{"n_layer": 15, "d_model": 160, "n_head": 2, "n_kv_head": 2, "head_dim": 64, "d_mlp": 640, "vocab_size": 953, "activation": "squared_relu", "norm": "rmsnorm", "norm_place": "pre", "norm_eps": 1e-05, "positions": "rope", "rope_base": 42200.0, "rope_fraction": 1.0, "qk_norm": true, "attn_scale": 0.181, "bias": "none", "tie_embeddings": true, "parallel_block": false, "extras": ["paired heads", "gated attention", "exclusive self-attention", "value embeddings", "hashed n-gram embeddings", "short convolutions", "an embedding shortcut", "skips across layers", "capped logits"], "init": "uniform", "init_std_qkv": 0.039, "init_std_o": 0.0, "init_std_up": 0.039, "init_std_down": 0.0, "optimizer": "muon_variant", "lr": 0.00519, "lr_mult_o": 0.882, "lr_mult_down": 2.0, "beta1": 0.95, "lr_head": 0.0112, "warmup_steps": 0, "schedule": "wsd", "decay_fraction": 1.0, "decay_shape": "pow", "final_lr_fraction": 0.05, "batch_tokens": [8192, 16384, 24576], "seq_len": 256, "doc_mask": true, "train_tokens": 212800000, "steps": 14336, "dataset": "wikipedia_en"}
Each number is 128 + 32 x the weight over the matrix's rms, rounded and kept within 0 to 255. Layers, rows and columns count from 0.

# layer 7 MLP down, 160x640, rms 0.154, rows 100-159, columns 192-255
[[147 118  89 139 139 121 154 126  98 145 121 141  38 112 150 151 146 136 116 121 146 136 189 141 150 122 141  56 188 157 137 124 131  99 149 115  70  78 118 193  40 156 123 199 122 164 143  89 116 128 144  99 100 160 126 126  83  71 152 158 149  83 102  79]
 [103  98 110 127 201  98 159 126 141 124 148 165 128 104 147  49 141  83 153 116 139 100 123 181 156 152 125 188 148 176 111 144 140 120  92 124 146  96 128 131 169 123 168 156 163 109 106 144  75  68 121 133  78 196 124 160 156 152 161 133 142  75 161 151]
 [103 158  73  57 132 115 169 161 140 117 167 125 190  81 116 101 212 130 192 137 166 135 120 167 195 162 125 117  99 106 104 160 192 140  67  76 108  48 152 161  80 130 106 130 128 159 143 148 114 129 154 139 139 123 114 162 143 133 195 113 151 115 150 180]
 [127 111 112 130 106 140 160 136 131  93 102  76 127 108 112 123 131 161 130 150 150 142 179  91 131 125 117 101 146 168 109  98 179 133 135  98  96  78  68 128  95 174 154 111 135 107 108 138 151 161  78 148 190  94 135 131 118 155 107 151  70 125 144 156]
 [109 189 124 140 127 119  89 129 145 131  78 129 154 165 133 103  94 144 152 135 118 136 112 124 160 139  95 139 162 120 165  82 177 102 144 157 136 124 164  89 115 133 190 188 137 120 105 135  95 101  62 133  64 102 170  96 145 169 137 185 134 135 125 115]
 [165 133 120 133 122 168 108 163 161 128 156 102 165 130 186 138 126 105 103 181  97 155 117 157 139 161 172 141  65 102  71 160  90 154 151  98 139 106 131  97 141  71 114 141 144 111 144 127 165 121  95 127 207 173  61 139 125  91 107  96  65  96 156 153]
 [111 120  80 211 179 121 143 135 150 119 122 118 101 127 163 109 132 163 179 169  72 139  62  94 167 103 123 157  96 126 163  90 142  61  64 148 110 185  59  85 130 140  85  89 142 110 186 167 135 113 182 110  91 120 189  40 108 184  74 155 173  92  77 109]
 [ 79 124 122 118 116 150 146  79  92 115 119  73 102  95 200 155 178 115 146 102 104 148 142 110 174 162 131 130 153 128 115 125 142  92 147 151 111 205 167  78 148 107  73  89 125 171 167 106  98 119 174  95 103 109 146 162 117 137  90 138 122 152 109  93]
 [168 126 188 110 105 107  91  92  98 145 119 142 139 105 171 141 171 120 110 148 187  67  94 112 124 127 189  89  87 142  78 103 140 179 125 131 170 150 177 120 114 139  87 131 106 111 125 111 153 190 118  91 121 190 147  96 127 119  94  72 123 106 106 160]
 [ 90 124 143 132 140 108  90 105 165 121 131  36 142 139 131 196 177 119 149  20 143 117 128 104 137  90  98 138 100 112  96 157 139 182 122 128 138 143 166 102 144 167 104  90 116 114  79 109 128 129 129 124 153 152 108 148 133  98  85 181 118 178 116  96]
 [141 105 166 130 154 155  97 177 136 101 161 157 152 106 110 130 144 130 142 142 122  97 154 185  81  71 223  78 142  51 105 183 180 129 131 156 137 125  98 156 129 173 112 175 138  80 131  83  96 164 134 182 139 144 163 136  85 160 100 136 148 185 146  90]
 [152 101 174 154 171 185 102  97  99  73 111  90 123 107 121 134 139 114  96 140  82  85  72 133 125 105 149 122 165  92 126  98  98 114 131 137 115 116 105  39 124 108  79 151 103  92 152 137 134 155 137 197 131 125 146 137 121  94  95 116  98 150 164  97]
 [111 124 130  95 155 123  68 170 159 104 108  96 103 165  82  54  87 147 113  98 182 132 108 184  87 164 166 169 140 124 141  59 214  73 120 162 147 151 119 122 141  99 139 160 174  80  63 118 114 146 202  18 100 125 136 157 124 171 144 108 127 136 140 141]
 [185 122 172 111 111 123 136 174 136 128  76 111 160  86 145 102 116 171  84 156 103 136 132 132 111 157 109 155 149  86 168  92 134 124 126 160 118 148 148 156 195 153  70 145 116 111 116 105 191 113 111 133 167 103 132 135 126 124  40 117  86 143 100 106]
 [151  76 138 129  80 190 220 110 196 107  95 135 135 176 168 169  81 138 186 151 180 161 132 168 121  86 179 124  86 171 148  59 158 154 159 119 113 162  91  68 123 152 155 152 136 175 141 122 149 128 150 127 158 104 136 126 148 127 112 140 150 170 143 152]
 [111 192 102 170  37 175 166 125 137 108 162  74 132 103 146 151 138 103 111 137 168  89  58  96 155  95 121  60 117 178 161 107  96  87 147 123 125 162  62 105 160 117 139  86 126 133 143 104 119 145 127 172  79  78 161 102 113 127 122 115 122 113 135 135]
 [157 100 128 119 134  71 133 144 194 118 122  98  99  64 129 101 121 110 112  88 129 148 123  44 156 191 109 126 137 112 159 138 123 166  82 123 153  85  83 147 115 144  71 159 165  67 132 106 131 134 110 123 152 167 100 169 129 117 138 132 144 161 106 165]
 [156 116 120  97 132 147 172  92 147  89 144 149 132 152 114 102 112 110 143 143 123 176 146 120 113 158 137 114 111 146 109 169 106 118 128 151  92 128 134 130 121 100 137 107 126  38 132 134  61 150  71 140 119 147 114 180 193 149 157 148 119 156 135 125]
 [105 163 179 154 141 147 170 127  95 104 110 133 189 120 130  84 117 159  87 162 151  99 145 124 114 146 118 124 139 126 139  93 165 123 100  98 127 130 110 136  81 101 140 133  68 162  91 104 160 108 125 138 100 145 139 123 111 199 110 176 143 186 140  98]
 [ 99 105  90 159  72 147 115 104 170 142 132 126 120 149 130 154 111  97 137 154 162  80 139 103  90 127  64 185 193  99 113  85  51 148 170 137 114 133 110 179 123  75  76  84 104 138 170 105 218  87 108 124 111  87 144 152  93 131  91  87  94 128 130 116]
 [105 130 129  30 118 141 150 150 178 137 172 129 152  98 141 135  83 152 175 142 173 162 105 129 178 176  99 140 124 145 135 111 117 113 107 120  98 105 188  82  83 133 127 155  93  87 149 199 137 155 107 138 174 177 132  89 199  69  70 163  83 137  89 142]
 [111 100  64 124 145 115 106 122 164 116 163 141  90  85 128 113 129 108  83 111 142 158 108 152 119 126 135 137 141 108 161 146  62 126 132 116  85 105 161 154 103  83 172 147 179 130 174  64 137 112 125 141 115 113 127  68  76 131  79 124  70  97 133 115]
 [ 94 163  80 151  89 170 161 169 133 134 106 167 130  77 103 139 111  83 126 126 102 146 130 121 111 129 157 106 125  94 122 150 109 137 101 175 127 149 118 115  45 145 146  84  75 138 101 135 143 109 101 145 102 125 112 154  70 104 172 129 149 120 146 153]
 [ 57  96 160 125  70 128 116  95 190 154 138 146 113 129 123 119 178  82 137 137 147 160 152 115 109 193 143 176 158 167 145 149 140  68 135 150 133 177 191 150 193  99  91 170 126  87 141 105 145 163 167 142 141 132  98 121  83 113 142 117 141 130 162 114]
 [ 97 136 123 135  98 135 148 107 128 133 142 166 137 113 117 107 120  86  67 110 168 105 113 115 114  89 124 114  91 172 113 139 127 134 138 135 170 102 126  73 132 146 112 112 113 158 108 112 177 153 127 103 119 133 150 109 166 146 150 191 120 148 162 112]
 [136 106 158 105 145 159 119  95  98 118 123 125 128 128 100 199 129 166 158 114 111 153 135 163 124 133 143 116 112  96  76  80 100 153 109 157 108 120 137 102 107 102 140 107 124 112  84 111 108  79 149 132 147 119  95 153  91 196 141 119  91 138 135 138]
 [176 106  83 123  97 101 141 104 105 177  95 141  95 148  74  66  86 123 155  78 170  41 121  69 127 125  84  82  98 121  94 151 101 170 139  97  95  99 128 205 141 135  84  87 111 121 104 199 161 151 113 157  88 131 120 142 123 131 110 182 144 149  85 101]
 [145 125 159 120 108  88 119  98 142  45 146  89 116 161 147 181  83 102 120 166 141 115 124 181  70 111 187 178 150 179 115 183 113 144 139 143 106 186 105 160 130 113 121 110 188 125 163  79 154 160 169 124 125  92 132 114 120 108 145 138 122 130 146 121]
 [135 152 178 117  40  96 183 165 107 140 129 150 129 158 103  61 106 174 109  69 124  87 140 170 139  99 129 171  61 159 131 140 103 161  78 107 133 111 121 179 132 104 132 131 108 133  99 158 133 169  89 100 128 142 125 113  48 100 164 111  86  94 110 121]
 [107 106 251 159 147 135 103  72 110 168  95  90  66 113 206 128 104 112  93 108 125 173 177 123 131  92  78 129 113  99  98  72 135 135 148 104 194 135  84 105 127  71  88 153  87  77 146  98 110 122  91  98 114 120 142 132  76 166 109 162 124 156 133 133]
 [127 123 152 131 127 128 130 110  97 114 118  87 105 124 125 148 165  65 124 139 134 101  91 154 135  95 170 159 144  85 165 107 173 137 133  76 104  99 162 162  85 162 150 101 166 103 144 123  94 124 115 112  96 137 134 107 170 126 113  82 153  90 136 151]
 [107 152  94 179 138 108 168 159 119 155 120  97 156 120 118 131 101 157  78 124 143  99  64 132 106 109 103 160 144 140 138 121  76 127  98 111  91 160  56 120 135  63 167 122 122 151 179 141 113 114 169 173 153 115 121  91  95 112 141 119 162 129 193 182]
 [ 54 124 154 155 139 136 161 126  68 145 147  94 147 150 133 108 110 168 151  76 184 125 159 144 166 113 166  64  59  64 119 121 115 126 112 112 197 107 127 176 142 122 107 192 103 144 135 107 108 129 158  86 116 114 139 187 165 155 230 101 134 111  99 136]
 [134 128 177  65  94 121 138  99 124  99 131 158 147 123  69 139 112 112 182  80 185  76 127 105 159 123 121 161 134 135 102 169 191  72 133  77 114 105  99 124  95 138 160 118 192 191 117 109 113 147  85 121 112 128 134  94 104 101 108 123 119 188 120 117]
 [ 97 144  79 110 141 114 139 109 102 141  49  98 102  85 117 130 142 139  86 134 146 150 142 149 119 134 136 165 110 105 163  95  97 144 147 148  38 102 102 188 129 148 135 120  95 104 148 183 102 122  78  99 132  80 124 109  89 116 105 187  96  86 163 135]
 [134 105 159 156 124 132 141 130 150 129 123 109  81 121 145 191 130 172 150 170 125  87 179 168 150 134 112 112  98  61 133 114  94 154 118 161  98 129 110 133 127 162 143 157 104 112  92 116 178 175  78 117  90 160 164 141 113 163  73 153 132 145 119 165]
 [151 180 128 120 118 156 123 102 124 176 143 109 126 167 109 123 109 161 163 118 170 160 136 122 140 145  73 170 102 152 139 113 156 192 119 104 144 124  94 110 108 167  98  88 134 122 150 122 132 133 119 111  78 133 163 138 111 173 101 166 159 105 166 137]
 [159 174 139 105 139 122 136 113 122  37 144 135 151 124 144 141 130 164  96 161 160 119 130 126 138 103 182 118 146  94 114 123 168 183 121 102 179  91 170 158 150 100 150  81 158  91 130 111 135  93 165 144 138 139 114 171 124 114 140 139 157 146  42  88]
 [ 92 168 157 170 150 133 128 152 171 124 136  84 143 149  88  90 162 143 147  94 153 148  91 153  67  88 101 143 129 104 133 142 142 117 118 171 154  91 143 121 160 132 100 125 108 178 136 113 182 163  64 147 108 104 120 120 155 112 126 109  88  83 134  85]
 [203 102 155 116 110 104 129 112  91 153 147 169 142 142 154 118 206 161 124 146 109  42 119 102 122 142 166 132  93 136  65 136  89 130  94  79 151 121 154 114 100 141 142 174  54 100 184 112  85 100 130 165 169  94 129 108  87  87 167 144 150 117 131 142]
 [146 119  58 159 130 213 102  74 124 141 131  97 193 131  84 139 105 118 156 168 161 145 104  88 162 108 105 187  62  78  98 120  87 100 179 140 133 117 164 113 173 123  24 145 137 100 135 112 193 136 120 169  99 164 108 131 162 133 124 109 166  97 120  92]
 [119 136  86 182  73 126  65  71 108 108  80 120 141 187 136 220 115  97 163  76 154  97 142  69 170 122  91 155 118 120  79  97  99 221  87 105 156 118 132 194  89 197 146  91 121 133  79  94  70 139 125 128 137 107 127 163 120 175 141 156 101  75 109 143]
 [156 100  93 159 124 136  85  95  91  68 153  64 110 223 198 109  83 132 103 152 165 104 136  82 159  61 114 103 153  95 108 137 146  86  69 153 102  86 166 122  84 144 127 100 162 124 105 160 153 142 124 123 110  98 148  63  69 134 112 166  69  99 142 138]
 [164 142 105 163 105  73 139 122  81 146  49  55 107 102 112 148 155 158 137 157  80 131 110 223 105 130 116 131 107  90 142 137 175 139  54 149 108 173 155  72 148  99 137 135 207 119  77 158 129 141 126 166  79 155 110 144  92 161  66 112 103 205 140 168]
 [ 95 134  89 118 175 134 125 177 112 133  94  84 131 144 122 149 138  95  95 169 184 144 114  70 134 162 157  79  86 135 137 114 135 127 111 137 174  79  87 119 152 143 113 168 129  93 137 168 122  86 122 112 129 116 116 124  44 109 136 115 157  82 120 170]
 [ 86 141 168 130 103  52 118 110 158 147 160 168 183 127 143 136 105 115 128 117 179 156 140  77 151 130 155 125 116 129 125 107 114 145  74 107  89 177 130  87 112 122 102 126 162 170  91 148 153 162 141 148 104 138 115 128 106 204  83 143  78 145 101 143]
 [124  74 123 150 168  76 141 148 136 126 139 122 108 103 144 101 120  98 180 102  97 132 111 136 208 143 124 185 153 111 104 114 140 123  96 141 128  85  94 154 128 167 143 164 114 178 122 150 125 170 108  83 133 122 141 130 130 130 135 147 158 110 121 149]
 [116 112 137 151 101  61  71 133 135 165 118 139  77 210 121 101 151 164 152 125 142 117  80 141 131 129 107 130 110 119 168 151 141 144 184  97  73  87  94 136  96 191 145  97 127 130 154 167 141 170 114 100 126 120 122 103 146 116 105 166 168 119 154 124]
 [121 136   7  95 125 128  65  88  96 136  87 136 202 106  96 146 104  71 121 113 142  30 128 195  76 173 130 133 184 164  82  91 156 121 137 137 219 140 139 115 163 165 113 159  94  94 132 128 179 107  80 115 172 145  68  90 140 145 183 109 123  99 108 150]
 [146 111  75 129 135  97 106 113 172 150  77 143 150 106 138 216 181 132 134 158 147 178 128 105 167 135 120 133 172 167 143 131 151 160 119 116 133 146 105  74 121  88 153  91  95 127 167 129  64 133 132  90  50 157 188 184 127 171 138 136 164 166 226 128]
 [134 154 168 110  60  78  87  63 144 125 102 111 142  90 117 156 167 127  92 110 141  32 116 119 146 126 100 132 169 110  70 150 127 135 123 136 128 102 116 135 109  77 152 194 101 106  98 190  96 113 132  98 106 130 100  51 130 139 145 170  74 122 114 161]
 [198 110 109 119 190 178 141 179 134 102  91 132 160  18 114  97 140  90 103 181  85  68 112 132 123 131  85 121 163 151  99 111 115 179 162 101 180 141 122 133 107 108 106 164 130 138 153 144 183 143  80 141  97 125  74 136 168  95 137 117 138 128 155 160]
 [105 163 111 141 168 150 106 125 113  85 109 167 106 139 110 125 139 159 126 191  89 116  92 161 110 163 135 185 178  97 152 160 152  88  73 124 132 195 137  89 177 152 137 140 130 154 148 136  78  90  78 107 165 103 141 110 119 207 121 149 113 124 122 190]
 [179 107 150 131 104 110 142 118  85 138 140 177 142  47  99 119 111  93 133  89 169  98 150  65 106 103 157  87 121 127 122 116  82 126 183 112 198 118  82 118  93  86  75  97 152 103 144  87 105 150  97 113 196 147 126 105  79 157 166 106  79 124 135 139]
 [167 129 139 138 108 128  75 106 133 189 144 104 116 133  77  91 112 158 150 155 151  81 122 125  97 117 172  67 125  81 200 152 173 157  46 123 141 159 111 130 186 142 103  79 135 146 173 115  91 140  81 132  94  57  89 156 125 128 164 143 120 121 181 132]
 [115 132 167 186 123 148 150 120  74  85 150 163 118 134 114  64 166 151 117 139  87 178 139 215 127 143 202 155 173  81  81 127  55  72 136 113 142  98  93 149 142 115 152 145 171 168 178 149  91 149 121 155 118 100  95 189 153 133 168  86 197 137  83  95]
 [ 97 125 116  89  91 119 162 194 158  97  91 154 157 107  57  46 151 133  91  96 151 154 118 206 152  99 179 115 197  50 135  96  68 144  76  73 150 121 165 165 182  89 142 193 164 125 146  90 120 142 120  94 154 136 105 110 136 147  98  93 143 111 111 136]
 [166 127 170 108 100 135 143 145  60 132 127 192 189 154  95 114 119 165  74  93  90 113 100 105 202 155 137 115 135 132 165  75 167  99 167 147 160 145  85 136 136 117 113 119  51  84 144 112  59 139 146  96 125 129 100 112 126 131 169 126 119 109 154 174]
 [ 65 107 120  88 115 162  97  68 128 111 169 105 214  39 115 143 116 134 134 147 124 120  85 169 112 154  99 143 187 104 109 145 107 103 149  99 167 117 119  95 156 132 130 145 105 138 105  83 105 148 139 144  88 125  93 153 126  94 123 171 106 164 116 104]
 [133 102 137 174 127 133 103 171 127 165 180 104 107 140 111 130 134  92  88 167 119 176  89 129 151 136  87  52 210  93 130  36 186 117 102  56  81 141 157 131  79 145 148 154 155 106 132 132 107 101 140 151 121 115  80 148  93  87 122 158 134 110 129 112]]